Weights of a small transformer language model.
Architecture: hashed n-gram embeddings, capped logits.
Training: a variant of Muon for these matrices, 226M tokens, 9969 steps.
Each number is 128 + 24 x the weight over its row's rms, rounded and kept within 0 to 255. Layers, rows and columns count from 0. Numbers have three digits each. The size before them is the row's rms in percent of the matrix's.

# layer 4 MLP gate, 768x192, rms 0.563, rows 343-367, columns 0-191
098:163135160162130137117131142118119113096111104131139117185199115154116195105152115137164134175139130150135096082128148106151058145121126188107130120107140121177121132097137165131108122109182137130144099113111133112152167130117126128143159116115145129126102137125125120131082152101126148150115162109114161112133111110112146132090142109137126159142124105121135127127110169143113129167131126118128115149107146121096125126137114120135168100164161164147168099136137131084132115138130144135124124119167161151147074077115113120114152094176121082096100133116129163163117122108118081110
105:124152127121102156163092127082129145104107133149142162098137142158136145128134103164128118167121138129146142125106114061112090115155115109091155142084122180107160115183158140127162116155115145113138143139140115119148124132132139127123150140120141141136114161177083138143164122094104134131129074144132125129135052156105087076152149111131149187128130151141139126132160152142113126123149116107153117140123127147146095090127089130123098158155119096118147161156085118124124145172124086134124149144086138114147109115109109151133114146143133132121138159143119162137163133110185183104
097:119128104148108170112151128114137103132162155110107081076157130101158092118119133129112115111117111141130150123088108088152119128107156108130170131131131114122135109132134111159139111189093093205103102098124125135158075130128090098144127135115099143093106086108117146116130088100109133141141119115134100127187109116119085124139109127145142085144134103158129106127096136113099132161116114088189095128174132187126137144108125083128159124150106137125144101151142126130158134089140140117157145128147131085144126133121132131125093151117144128087059106146127111122138140117097123096
097:122183134178159177115103152121115119113105105160131115119105120126115121142114180132125126129102160082110130150088119142115131103153173103100066161110102167138151121106115152133136156107147161132137139087109137095138078107139137096113123154110134113125146108128164144118159146131103148132191127116164155124159121138139097144144148123122126131155123158131107110096112144162113112112138169162132104134160154111143174145131158123151131125142129123119169127160132118152143159101157140107126066134106135198128150193143115150155101166127114113173161107155138113142162132124126110126
098:149154128109114075128101108130164161110103143119126119102103133137161149096120164159151084090135155173134170136135149135131134112117112144106143110152091151146105129097126163060116142126119119097125127139125122109118135115131122154146133093173104155127142064118129127138107133098103146183134162128113117158109150177092147150129141126155119141145141168120163106130081175132131168092128121126148140174146125115093114148104115135150094148164172122085120120125127113123129180102128126117166103085113085097085138183128091127120097107124131121122127099119143109128112133135140107172
111:116132106143158094154153122095124100151136141090093106139109127095104122139083167150153126131124132134171115153088118143116111133133096126087135156145136145137141140098098118107105099131108133139120133125113089133152141150109151148103132148174083155136110108165157100171148160154135145075143126148135066133153109115138105078170109155121095111107139127102169135137124110090162164157101136142163103148129122171136086122136152145136105125102127066130134178103140126127095087134128124148108156126140095105156082087109131114122089130124163082122164137134157106158130119156136115113
101:142111139122131115111083102110130116109179146173130107102153118081142141146131112114113122110119150064115138114086091143146099145127116185105118127115158137133119123160182118131123096142147103163105069135092143090112167153150154089077157114107120142136072114146136100131104109169122147173103158155134135126117137122156143127112141120097128141098149162109106132148174090135145126119117112110101112135141097122120118121095118096149130092110088202082139083144106105131138114120135134116103106113172143118108130161116122172116117142122148129116151126090118122128082124132151134136
101:122164121135153118140117137095076100159129090132109135111122091121122137150091141142124137141145137085156100114134160099111102165154140118157134148140089127082137118116125056106112153104127124147128127134122101134197159105099087152127063120116134114120143129114168133124118173124081117131150116096114119092076151122132110151155091115127126114120110129120131175110128114089107142103141158139174174123136115147086076144165109156173123117120117126137121144123149104134149109108126145107135134113121141114132118088131119160122126116156109163091119146105116110097098057165104137114
111:096142108128123095130095091159117152100132081119144138146141113125127095145140143113183138113164122130114103108144120114116111092123172120112170118096129168128170121105123104129123110135137120128114131084102183132115177157184131141157105136150102141118096105133127180095107096117191122134159114118118083122178154132119119136118110111080108116112131114117146132112152114132094152133107106132114120106143136110090157116119143127123150138128068136144096162129153115086129124122118114123134136111136160158083149102126102058111131121168170071121110113107140151098109105131164101116
099:120107111123120158129073149153143115112181129127136181107090108147161112135102151137095123167125143113140173177113135090148135124092123163079090101145092107111125128068174122159110115182142110140153172136125153122132098119139127183173130140121159204152097124098129103136154104140114129112135122147124142155099110167114099119157122120134097118156170123139117125096124120118108115097134099118155147140162119093102132097113105114157119125102136142123154120150105126116106147125162151124116102132109113136110126147178097137131126148139137188131119111143136140114147076134117157139
101:122102152114108145111145093133104128120147146135142154082141095133144096161095119103105165139136142168103107115081080146138152159157168107127149164129122112107089140054123128131101128136155137127105126094104170155133141111139078102135113131151163125095103125094113113111127127112098122120141138173147110127139167156144106087139133156102097119100167146112137127117094142104141155117116162133142111137047157120128140124122123095151156111125151103107138119075164121124149128130138108124121111080156129129134091121089146134134063121142120137148153135190141124106150123118175128143
092:107097155128150144086136157111149087130130120117136111146140115118132156148119109062177082133143143147116154083123142097177131123153145148083128146187123125118117126072090133129126105148141166120122137128135110152132132121125136160092125109191152113108100114125153165115125133128097124166157138113085129144125100144141100109130068096130145132109119074135135139115112127153150144112130116112114129149147123132095112134105108111136132140160134090141150090119124112128145101137090151142127099089087114152124107138151121161175164128124144145132138114154116117139105041152131125061
107:107147143135142122177105080109123145138113127142115134133135098116094127161145147141134140092156127127120110151171151158158123154105155141127149108087120125130147143126125165129113160117141115128103152163107134141125198136143143173155119111120089119120122151141140113096159129096097062115106073166141132161163083122121103079106107139142134147182115145133140117175107168163118134101186121123138125131140146125146150149128115139056105115102101134100107120104115177127148138125110120132178146104126155118153091091121152131130127160134116114118117096157151089172121128131162134144
094:138136144125175136094152118142144154142161183147104125125103148193119096149148143095117160137119130112116164109159117140114166085128092102117134130171153162132128120150145129126162125157114113156105151108121120155117108147120100165134151134128130182129095105112169093113139190079120146111189152124125152168112095109110160090149128102121128139140104155146132113113128086130151132120123147142101071164160124098124099154098114121117124116143161116121096111121129136131130166043141132146145107123119124138111091115109131126129163133139118153089093128085112129120146096136124097142
103:098146121100104107112160130113182092103141075133130143102111112100077148115122121123137136115134080136092165176108140147129161110108069137189111149122139119124136137140126129151149095141147110131132098127124147125123111140138067120122104132140115129105133152100128147094077104130138150129144147160121144130072144090106146092123137109138068095158100136142120138142125123132108128113095118132133112135116149086140126109118130111110104117145177137156153185116115151120098119075174114146180140140142121167104185137118124103109117085133132095113104095132123107115089150147153120098
102:103145124118113161150081069142095114127149119153123126109134102128166155120160214155143113124143127116097126171134121145126147139086168120133143165134137129152141166119139129140115104149120164108128075108152104119117123140127134128111137130119151117143093141133109116153103157129144122141143112128176139128131132188151144133148097169139130106128136126147120158145123144109097114152139127119153135108133129108127107154149158142115139134167065101139104132144115150088111132088182107115150145181173142113118111136114114148145158081150113189146167083198135127136101093106143122127
092:123127109126124124135115133152143158116129127128101129155110136130152124166152104132077112124112155125122126115135085123119091141158130128093130109109125131150118125059135129146111164152152153131126117130129119117143154067133157127148159098155153105147125127117106110129159114138115119081128124143119123102157105141127157183141144092106124125139103110153057118153075172081135105133165124168084086127115189104112157147156086143152124137139139101112153069109154139127122109104132149111133098120088111096141106122112138112115122188120101178096114146088167150109098088116116123135
111:107124154129134115166114142111107137138097140148107134151090110126093104188106102129177106161133117127075034115132152131113135121127198153135128164145125095102145163082104121134113105128153110148117139141165172141141131126147137125161125148120150133123123092106104115100138126112105129172114103118129123155119105141122115156135137146085115118137131111109125124148116123122126194103183078114096104135120152123127079153155112095089143116146143076102157098146137133097114160136113136120122126101159152137140118146139123129144091112135124115149111124138137150154144147167084122074
098:121154121111101054114103145123161140124176078132113117122074147105136153150152126149136154121122147151118161122166143107171068153152164124136079158178130125128115125114156129120114122133139098142097122102134113104147107155125139161140127157168144144113100143141137109114133170186135167128095089157075147135174093146122090143141135165125124151164161122133150109080130132153122127158159116114127144124179167107120132166149160104143127114115102113132099095111117154104142135117092122135126138137115096107123120089145154130141131159095146121099141133105108110161116167105114120112
115:122093107131114090152127061121125130115120124172101126152123125096120114108130103099137123114159125152112084123129075114108130118130123119190121153093099165132127155150114135083121106132157129114176138123096161128118145105077117137164157105101108095106113126151140106130132120199118134110139116112140126128196134126133107123135145145171137144117121166137179080134105117125192129099117099110121140118120156116079125152166122149093114128109090153144143126124101140154115151151114111128136130124143141139174133176152109112155132088132123153108120079147183123161129128148099138116
106:183138111176115098146132087108150135182103118103145175060169165121145148158095132123123086158110134133128103098158138152126116117195093122118165098119136146101108105127137150095099147131113083127121148149150166191171124149126096071127142114141122180127115114124151152127149115156102104129118121102139131117113122152130157139096174100080103139118108155116128122116161142093130139120134099146092130107130149115108138143112143109072150185102133128125095095101114131136125132140118134104128142116125117158127126125148111137143125125156145121146141139087127089147092136139130103103
099:139136140125119122169123136110143101126125085169133157149160132098130110147113114156124140097182131137147149156113081088123114086088118147116167138161135159131135120111120113103111200093130146111140145153129120146113115158139135102129110120143131103144142123078114090126137164153122127141157087115154090092125126123106135158137109175157127151104129136136084148100141099080206159107126094143136158106149137161156128163133157122116150093165155137128129066126144139141130127153121138161146115137153116137120128110134096139129052098120134134165092139151100154123150146098125127137
086:128139145182102094135073141122130123126124092138122116142125131114106129150104167124104155094093117124112106116139171128169107154157177127122135183137124129181115122099117089148143120144174134118122121137135102118178139147135143179126131176122136119133120154097141139148089123156144147112185102122136121118162120115134086213128151175139144106101147174170147152124125090153115070131123134083112073123113128090104122158133100148113158106111111124156146116127080118112138099112122124105123110109125129102145105122120111139122115142132161169107147132138144144127141146105163127146
102:138140108126090124118141140123126188140120099126109131107128120119122110111123122138135146130157118082137153141084141151139121121109105161180044131156112157116134088104163136102117111109075117126146084150128120070126138149134125130107138171114101140128169137146125146127123154112122134139171075124121130116162144198140133103106130136120124130085119129125112096128132124122128104112123082135191134137161123173109173129145123158112093111136152116088158115146080113140162113186130156074153156120118136128134131107139180105108173107113121122144140131145168124119107114149133133111
099:128129134154064122132099154140163130105096154137121153106130119134151108103077094128131102105128109141142106127119133142129110128129122141104123101132115109106141138117126128127095140166147073149177161140137159184156177150114171109107129102137082099139132108160173115129123178163132139136154111141132114098155136165114127125097150148158124130142144161108206176143091105119106121112138196144121147115148115094112136131129140158137119139111078125129108113159125125144113120115076136141121131103153132113116171137139119160119096125180139142112094156135156113157116185109124155101
# layer 4 MLP up, 768x192, rms 0.578, rows 343-366, columns 0-191
101:157118142110132173137091138138113115092114125090108130102159145133141123102131116169137144143139117101131120112145129133117155145146115201137113107179089094126083117065128171119109185142135174127148121133133115088113161095101126112148117129098119113089160124160106084106137104129124120139149138147145125148150122145124139123154096126059128160160115107109126099125110120109134114157103153130125110107073127123068104170158107128093129140100088088149094113148163124121147133136146141135127133125149121170126114136118124114179134145153090091130106107122087135146132110144107083101
103:136128102139119128155140130132119132112104148122131133128148176131148105124149128137114156150158102141108109115131127113144151086128112131153125092126090099090159136141113137139100131114143148157106135133161101135106115163109145125157136126134130110158183071084135139118149149150130133115118158204088105111162169097132149108130107163162150108129131102078102095155119139110141087150105117114143173158102120139114112165126060118120094132156106162105152124129146144171107077131081104138137125131164119150093193147162126138078113128122147138125141117165128122122106112185144128131
086:139102162108161092119105130141104129133090130148136155172105126137105130158127106106148118130146103113110141130165131129094173139116084137136061111127114097121116110134139140147144130113132158074148141162080151133148163105134151148128151120148153162109141120144103121118141164136177109109106150113182151173091130131104152143124146119126127122100089134107119137141159102131174147153178146146069117127087120108120161134110130151096104113114217133122149158110118100141123136167136125148149128125113134118129098147128152134117134107137087125131154080095150151179178110146121107134
088:136049155101157147127136118113170119125086085118156134080116126086146134128161145125116116167112118164139155131166151163098123123142189127134088210135126150097136164111108131116140118141123143121150116112136140094107082132157121104131109115126146114092122117120099130135163110136125120114100134122121123118124154116156110121116126107105123151126141149108137168163134136106123124119077127112120156093144104146120118146123151088112124142110077121100128109186163121134153134175131099102159103116106148137085075124068141116065142133117143157110123146113118105145125111105143115106
101:145131106144109101120105140141164168094100137123123125119129146154158134097119162119158096101154137161149176141150151160133131100113109120115130111164095140160102129103107135085149117123116087095145125174119165086133140100120148158145123117169130135114124072119132121141133134092115110159125166124132110147099183162075145135142107090146129146157152167135158111145124148134112219098151160120143142149134137128096156148104118136110100140174185130095143121151125120137136177092139118128145119085113085102102118155120090108133097127118129130103149128130127101095121140120129109159
109:139165143092141112159149120144131163157134100148118087132146091123161081134140103161125146120129139134155138163152125154100103148162129150089113149108145111159108136092130132057096075120089150145133090150096113122136113149160144139149118110170140112101117130157119132095133132086117096091120125171161132149149122129110139156148157137136120165138111147117125123080149116112114090182151115147122141097132131063090146092132128147154104106107097125149131144148116131127128074188113142127123120149120091136089158173146126133116117147103141119146123083103133127114109102105126098165
097:125108129111147100101110144146115131132153127179123082122157088124109142119154119154100112127127137130159120112071185177113084152151149192147136123108158111112186114162085106130132130116155124148125068083088153125088190127132151105131129115112122147120136120122107142126121102146137133107111131103132139119091093112106159082143121129149151149095149132134098145115153133120170094139141106120152121143128140119118147185072121113128101102113178153140136135122146126154141098107159152099137099138123107128127135148131118125103122133122146165150141086132110169135141171163093166119
109:138155129154169125127130146109075064164121094140150121131124081115110128105101137176113104149174151086160126123154153091126110175130143144124134165117086155117104108121129077098083125112126098136101125120148098105188145090108090136098109123109115117121109117119141144140092169126097133097136123109119145106084126112142147114173097125125134128106130101113154121145095125138096145126124148118098163128130118124078094153181141132145087136109116114127106159110159113151138128133134147076137146134124152076109129084163123129119118105145135139127124151130102093086092089155126135117
120:099116122138107094129120104167102146101126060158164131140147111121135124129142145099159152114153098116122133142122110079120137124131201133144151129127121146126133142115128105151091111129117106090122137055097148112117164139144150104154069164123132170129140105143128200107093083146150124105156135127097098147153137132136113127102096150099136100124107113129131120092137120146099147125127131089127085097145114104089152129132148140112154119132100146157099173130152133086115124129129109105121129110171149161101142101111096061114159122165170105105125120135148140102126131117138101111
101:150125107147124134166121124098156129116119134130129159103151111137122156087147134145134137137139146108117122152179125108144105113112115085162152092125126138145201112102134163146127098062139094098130124122151100120112149109126100149146115093095148074104139139127171108124095136131167085132130169131102127153146090117127105090111158122117097174136108112084122143111153166138125150133146176169110104112122114099112149138162204107124146138140103133140160110124159152112152074139093141137126131113111074115125172127116145133104155147145116149133158144135114118126114164145137154171
111:109102149204126101120070158092135188126128103131155130129135187156159151117123143136134141123164132142172141140070111106141117103134087136104095129137141114155170116160135146136137136117120139147115120118129058109122094144140158113115148140143092133140143121134134150137113129106173156119137125132127127080108098120118145121091120112224106142165133125136153138121150135149148109139154155137132134114138103148129135110088177129144113138115112158162163124139115143105115124124131164111149164127092165150124111123129091127114193103092127113109118114110114121120158141136085145154
096:125141170115064153117110116116122173121105098161140127120158163152130154164168163144103161138127143114136148138131109151108141144132139148110083085119111114114120133116144184151121096171134118147149136120137150120201157167137115128155148160101113182139153132136131064182118126103141145103123154101109134157128152142140124109113139112109124116137142150090131110145136102168158094128150123123149123118122118102141141130150126095154153101121172110142139097091108155150123132133117130093153121130106143147186129135094148155174128118112080164162108109103107149099159138113133143177
116:110140141133118142169110129117135151146122135127136147149147079118127127167153129133089149118160102139125122167160147139118121155103168150140157151081137124127150130132136174129108138131132103142085121117126114128126170133135147160155090114128086133105129184147139111107156147099102104113093091121144129156158080117126101059153122153155120159128128123138147120171133180143128107103152131118130138105157135148144152138130129121047116108106103136101090124113137185125132124132114130119186131100099193124160096120116142116168126172111150126099124104138160091144134143108167136089
091:117124135153126160089121166124165157151135156157139111087067158148134124113109185120145149177085125160118164087145135113096115105152115146165101104121153160146143133104139141142134149120108101109124138132155143107161147129151075136169131148146119140109122158126148141125100143116115093118184119149148155148159114126141139139109074110138156123101111148168133117087095081145114101135146119181102114174159109136123114160088156088109159121113143150118118143157110145137115121075164131151102078163160136123120111165148116124120105134104142144146112138129148129138116090135099107144
100:130175114096112097115126119145186091144133113102136109116155117093152120116136133113179098104137095112094159144114119146135157115134066096146112140159116108142119114135118138153140105132155119112105125139134165174121155174138109156112145133133136104125110177124136147118088101108131146144165141143121146120090120103071096106071137109142063168067133124125147144153116128132142124112099114128139109170153138092143161099179138095125123121119188148143131179090128147129111140109167132140156148128116108117090128106115121124128121101109138126116103087123147140118108135180133103102
110:163072148087142140137144162092127147121114136114088091098145064119088134118103096116085156085142161147109122128134116110138121126166140144113121123120123137122144104162139165122154085125112104121175124126142137083114106115126160113131136132125133095116123098152144110093134117186130104144161142117153127081146114091116137103142135134124144147168123201121107118114117159098137126127138144150140118106125125146161149107047099131126156096177141125111076151113118080142145081160138141125158122108142147111134121110118128143141137123100115147111081107113133134139099149145074126134
089:114152100150115145094110110156150125117170131112134131163099130099156117135137084161126151123141136130091125122114131107122142140129090174102122114108152121140163137076160138159093137175119159162117124149169147125135141069151159140164130120156173122125134148102118147147163090154103121066110128093122114118188089128102132135154117082143133105140118114115035130094132109112153122132129157151092104123138131126117141104156147123124135116149121123159159111130158136133142114121085130128164099129098123137168156117119159109099086175132106106085125143097148095130114102121126118117
118:132129255089131129095132097183166128140137102119147133105122120119183131115112137117071107104135120114139160140113109134131124161134073079134131126139161112139133059130137171114149127122134110122118132108091119137142124109098110119106081060145134127142133147142129131151138149121138136164152169118160128145147146132148143115121143131145148135125112126130172117108143092116168082139151143132144160146153126144108141098117147137086111118107128134134127139133134092154148080126154128156121114159101110094127122114130124108131154156127116133124143132166133123082098096127137145159
098:133118125108110143108131105162130132148146177171168140039156155128064113149122108111098133078118128142105129176104124094141152110126139101096154087123098161136106120154147100106158147090128121115116159107164146134166127093139121109150142133100127129164144106131129141166147114152092138146065140131140085121078157091163140136124122089090140148127112152111105114138130153088142133128108157119143160115101127146150117134103127129124152140125136138098149110130160112137121149133158139136158141118135117130148143139106116144137135102191165116150135129167143155089134152119131171177
114:117134139100169158141139147129131124116158181116082128104143147134171134152117151159116116097075126137165119130110186137116136128084129145115114114188152147147141120126153134185132161148129122151107110151151120148129114136154140153058096133125143150152128123133121132134175148076086110157115148117089145122113135148114143113105105107117083106158114090123099178136151131151121140133146179160156141113105123149145138116134115118147125144130172132102114122132129102146160065111140150142129137148133141167071114093107145113098101141143094134183123128145149129103136128122142118183
115:179105124147119091139122119094177155127131138075155151075151125113148122116162112128103087142134134137135134136149120148126122112155071130096126092119130136116140116132140147071158111176128111166118152148142155198153124159117124099123134161149125127095130130147147150145124129149113110109151122101145133114104147198102148115183137098071115104128105147090127124079151109107136115089101132104106154123145125092079134152129157112105143204112107115119096128127119125139153140132129123136147141103163135160117119157156081112160135114130140105142130141107096100154109120144132124130
105:118114159128121139136139137166080100139109171095120120165168151139106138115127104109193152119167134139108134177165159171123130119118151161097122126095115105125071137110154101111094083140117153125085201132157165144145119157136109182129157106122119150106111128105130108113106114120147133164141117090108132093132104160127148106099142127111138093151139114134085140158143136149122095154145119135068112126123131092114117158142107154142147100164137144122112137095115146113120167115127102152128107103172131126101139130138148124110067159132102128145131118157151110140080150129141136098
086:159126122117159122096137107145100162071179145117115103123116099097109132166119091092135132133138161119128147149101140145068079080083070112183150080099146130125158129155094128116157138147101140123178129092130144158079131134151119128166141114131144112124135094121101138114151131103111171139113154148135127116090123138158174128126137117128091121146131147105114114095165138090123150114131119138080165142128136122133140109108117110125125149128118117109149111121142125121122132108129143073113176136095146133110149153072132136118094107124092133150127140151110123134133141150075095074
097:134122129126175121115085121158146118105112133131141121106134118109160155125133135115101137114120113175114099107153111147100179119141167141075159138094136103143132146115133127166122142130162124144146137093134150152120116087134123109133132072132154094142105135109101120149137114137159084114074149103148143140096145071169135148138143105115148139138097135156130134139151117140159163142137154092062166116115144136127065143111145077140143155112109128160090094053124140127081116122111085159116108115108141098138121132111089141156105135108134136123097131135109123120151176103110087124
# layer 4 MLP down (transposed), 768x192, rms 0.272, rows 343-366, columns 0-191
101:135110131149143130131101117160098135117164119183141100127148136131088142119168115174084113101129111128130148127116185107130136123080128123130162134150121160095177068127116130117089150119160121142123106087149115171092170118089133127159129152100132114109112082144075110103133108163117135069119152098144138133128154104115126160154128116121144131116097123101143116119132117125153135169098119122152134150079137135148123127164132103181140132114154150128141147168151108119132128137113156141078144114090148110127140128131125102085122128109125046161108113121122150128176121127121105090
103:097164086092087136099119097087156129114155173122108117149141113151136082179149121117130087146157139076128124120146083088156116111105121126159109121078135103129147113159103175125131140129154131090139142166134123175139079136097128122140159161133149118155127093092104129143147110125135126116122144137150130140161082130115140108085157114116122129097096105139144098150123130091155112183116121142130098132116135137136123143128088136141125136130125119108130140105122124132128136142089087116146157145139105183112101150139138154112095061191139147158137081150142107113127139093139098125
089:132140142154107148087090133136121085071147124129107148118114147147117129113118136155159107117121165170143082150160153179134144142142110150104150133116093144089156126100126123146125153142113147146147109097120115107160145138125127084135114127175145122170080115127206149117110126098130137167097128201129086151121104118106154118122111109118137149140103150131140113111168139142164149099129128128112121133120184140145092114106141113132150126127150114167124144078096118141075126107126133135115139105156154134164111131089113094130192108112103160112162095157123128116139107120104151114
099:116125087135139079119120127123112112159092121104156093128119138124162151124161147076129107143150117136123153130142128124129135134134152113164099156161174111081143112101156125122159133104101153132147108155139160168108145164118115152125119125132191139129165144107097121132121089141116118119173130192163166114147125104132149122134161153116051118138120175110149152146163120098126133141128126124151119091123102126107126115140066118148138120111152136158115134152112102093133167147129094142134121147138175105088094124133102130143100133061138143149106133128102135163142068118129164130
098:121173141107103167108145108159105158123109164123161144123149129140152103156157120139103119118155179135165110150104149107118147132118063114086144128115095104086129120093111105137150131107145127116155127128136116119127122106126192150179153144147108144141112088112108162102146105135102109139135143159149161141122168105104163123150162122108107090184105147169155104125099095133154113107141095122140091136206124142112113089127111131103169152138150079117107118123120125157138128114094096128143110125140178165153122149124141132091155098099117124127124128138130133127121111119124150077
110:161111120077096156149132128163140117144156102104136115094129113116114124114147151145150144087157102143115168162155090178166099128156128172082126162121105156113152146113137077105113117144145171144122070138131103113142114159150078139126147086112118151068133120143141119119166129104083131105148154153139117117091107141147127125142162130125121118164121153138169098091113095108113140140135108140120121120181147141117159150153122108113129116107104131164078138164160131154127116156157115127100088125127085114110120110131147148126071132112142156121165103103155169122115134107125120144
099:118114116143121147147126150104181127114112149112129118146171129141104156100102114159128130096119113164192156119115145135098131149090169129187125141089119116107094139104126119132093108129121135151099119124144164117119186097117119155104111126153145089114123095167176065116133115077135138144138098088134130109117140107130122148155151111135074143129148120127140189144109117099110112139100129133151135113086124104126086113136168126117120155118164126157095164157094162141140111138132106156132144178122135143102147116166089103122137124084140118127130157123134115144087121176109160157
104:110145140175135119140112113124111094120094164150089117128074134143137121115090133162127124091112119138151109097108160111119123120124121118112147161115121093175114126100139126143113154147093133137090127162122121126154151098139096076113135161145106108139118129162138116136139118125102152104173115134165108098137133115115143084136097182090142149107102107122108176146133072161134140123089166116100138138128136130147101179134131126127127161083151120115104141157119120138147120101095112137154131179065139147095125113155176147132127085138139144126115104091129111051127080149131143132
106:097128108143149135110150101142144083133101137138129130119168067180144101120187146133097112110109116138176115115135107119093140137097114126130149130127146110126151145148086106135130096136119133132104162159132145125115136111111123105126106095098092176136138146152084123121102123077136102136123095129103100144113114163113129144100111113094162118140093114120137101110119077164097133140101148141119159128093117121105135112098148142137163163104124093098095172067137109133108195166142099159168109167145117140145126126142125110111123145118117119129163110075087161137122083123107116132
105:130160116153131150111145138131141130084088078144114162118139144123151139147071130119113122105137150090160091119117089121125138123108107184144115115106130154110107144109130137123188148149152136151120096142124131162156109145150139139104119130099102128071147118145126073141110111154120113110168105128096099143117099127105114095136144153172084121097145123139097110160108139160110150130137129113105098126119123109124080146105144126119140136121099126143125158137148130056157145138087150155142176131133146149092116135126111131080126194146108082155156157139086169115137141160119099108
108:162187157140152168172103120103170158135138118147162102155125109122129102129129136129157162067123108110157109151131133093132099128130145173142139131087139101165139131116123111116142134152117122137159133100128111127119145136116120131131145121149144143142147101128160097142171156155156128130124167132139138137099089143087133137098127116143109119171164138140141164127112151131116165118166161133123121138151124168171136147122114138107141111126050133138128150118118086132154102096114165112153174124084174143179196106113095137128131097134169162130104081123115136114119128143144134176
098:119177122138168115168138137136130134069123121118173114112120100148140110128126118121106122112141143147119070120136116157129139118104137081107098090139148140114120130142125131129172124105147189126114135137127113107083137153106130157113138122134075145168164177127116090173100117142154129127168107112119141139118173146142099147125105109095067151175133174115111149098125112141143132127118101165141116123087147133119109168123186120105118125114143111146136145092166127097164136101128138102146146118156109134121102130098114143122123123115123150143144086129113150162052117110175088112
109:149122122165150097140076139141148134144105133140114092148137117107103109146139109090125132068154106159133124086130158147125144141102174119150158147126133137150134144112138174117121171122119158128139123152151135112158115150146150146130125127151098131146134131109075134102098178133115150146150097149108130143152104106117116130087150149121118143156173162120098137183113122181070154095144140133113078108127127117108178163123076136100192139140158142129124129124148133147153112122116144135161110147133145104151137129123179111166161132155113127150201117152105125106120144112121157101
101:104118109130125138114106136070171111108138131066176127106176129166097126131107124160121153118146119174131131136100132130131133105170123136143128123117134113074110133128117142085113104130139141126171101139143130162138142143133163134124145111112124149131149119072125107096120107126106126139148142143114101083146136121093151083115127158129136141176138089119095134163116156168139156124123140122138099160147131128131144135126095133098105133155111133136136129094119122111113133151148107102092167183125169118137092129172166174140086058148114101135082080146182114125110108154139124157
104:125120080118117101134163122128159097158135130160173131129128062084123123127151137099129099121112100172112153158153110150135134098121126126086111111082142094105155178128116146143133116167119126129098134140121118123128166120171195137118140129120125142114151115128176155095133114150150130200113115135128161132167119116127127142111115104093122145142138137124152069092118133137092129144103109130105124166119133096162112102132146089130111101125177133134128111117151130148146118132127114140173099108135116153156173096145141085113064094136106125100135118132138115125152171130123128064
109:123119128102128125110106171120145142139190148174142120161124137128145125113144101134091150120125151124130111117163081166149089127151132086152117141137094149161129101139148128140117121083141097138141139135114161151115123138172086142137143167127107103078136139165180112142189134140134114129148138148128105129148116144145119135108082103105123119112108144119104139168091180108118131134121112068119161123133143147118135096144078102178130121132120100134142133140122069150140121181091166133162087125138167149126135143136119163132089156117127135124112114131161123148164100184123167126
086:134154129120118113164104145099151125111151146189104080200102131137142128140092147115171133110133172144122158103134101164114125119139162137140154126073135146133124175108129146160124113154121151150095128137114162133119162103134124118151115101120109142070113131110140124111147112112134143135123134141143112083112105108091089122126080099127144129140075116125138120144121168107092137073072158131128112152125138087143124143148145135138117067135161120116146126107110122144156097105113163118092139162098113140132137130069153104124133144141129128165130170111149125122079162160100095134
085:117137116143128159122119117079111119057127120139150116102134131157142141124136122131147140095142136124144145101096182115157105112117124123124098119155133135112140190155114137158145122153133152166132091101149120126123129121137147127138175126153093178153114133147115174206131119106138176108152143149140125130136104140109154127134128120109112109126167136154115142127151142106116137148109171131153119164156117135156143112143171153187137152088099121163153099106138195136115102129110128114142165127147167161140132150092131147120144162136125084077108114068085123114143117137091153122
106:115114144182136104149131097136105106086153160094140099177167137165140131161138131068069129144145162132126110154146132130127160123092154138140161129127168105114107141099152113149099134114065108135102155115121097107140187081119152148155095154144154162175133133126150179117142152153134153125109146099078150142162142126149121096128139125135131115116130144127126096089113142113127118117143126124094136129138096152094122116146087136120130128142140117144137132127156128143153075088131126134166186110143165117149123135138103111089136121111116134090080118090121100108136154151109145150
106:100128140133169135133102175107123127126181117130166106112107092149170155150074086126188109122103122109159139145151147137119138106142140118145130138173138114159109094056114146146131111159125132151083107142131137129179149124117138139144103140113141152142112116118122133145155141129107111141156101070141128082154153153113157133130094143121121111099128174095143154110131154114113135130185096082133118137145128135143094085127180095130129096095124126127092117128117090101112115106090115140150118144147148080100124128106129131111146174143123108101093105112124130066138135141143134147
092:111122133129129176145108144156107119151105124134107114168110110167108114165142107106110129072097135122185095146118158144159158201165115109112166137118152162132093139141152189125112164108150149151125146074133131129141121118091139127126122134184118114129117110132115152133114123127145162119098149169137183153136125133133156168105112094106159121117132124106136142177131135106118118084125172153123144126135113121072115105141163117153148140130141135078124111143122173136109127134112086139121171152121137089095136109087154114131128142106139118125121160101132137101124181165123104113
094:101138181121141146134159142155135115160092143093134120101100162115087128148144159124066090154115109156120107092190126161152119104160093102144115135110125104124125109142151124111155134106098109110137126110108115123122107103109094121110078154135127128090137131136125098139139148138157125141077142117090139119146123141103124101128092115121109111164133146120129117147165183184096092134105150136138124106149143146080129109109085108111138129134133113135100155131085117139109133066141126126171126129102099113173185112117128162083163131122132148128145112096142080120141105145144083130
089:127108101131137099140097101137129134079126096127148139086168116141138107132112079052154117149129146120112108135120118139126122141135159135129111096150140152138116207116119100140125126148129134120097148120152087131110178105151098112146108107149133119103114125095177098113121124159141133104153131152123168132187131138140152148130103088095150111152121109097116112092128177078157146108132123164169142134112156128151106135146131152124150123076156166133160172139140132071091131120138123119161107117111138134170123108099107117130072106124146168124123132105142138138126095157115159157
101:140152146144129140129110095141096129081157153150139109112144145187143118109134139135107141131118113150155095125091115125119140100151169115084158091081121106126123144134170121150131138172156129143154120156091187142175125146128170145140134116158114138105125154118127154110145157172163129125109187123123137098094148101131108136147110155129115091112116130109161127140165161099098141123141137101119129101091115102109180159124130155117115123149075155172129118130180140147098158124084140134153163150126118141176130098178137138127135152123127121120118130152093133153159171115112173116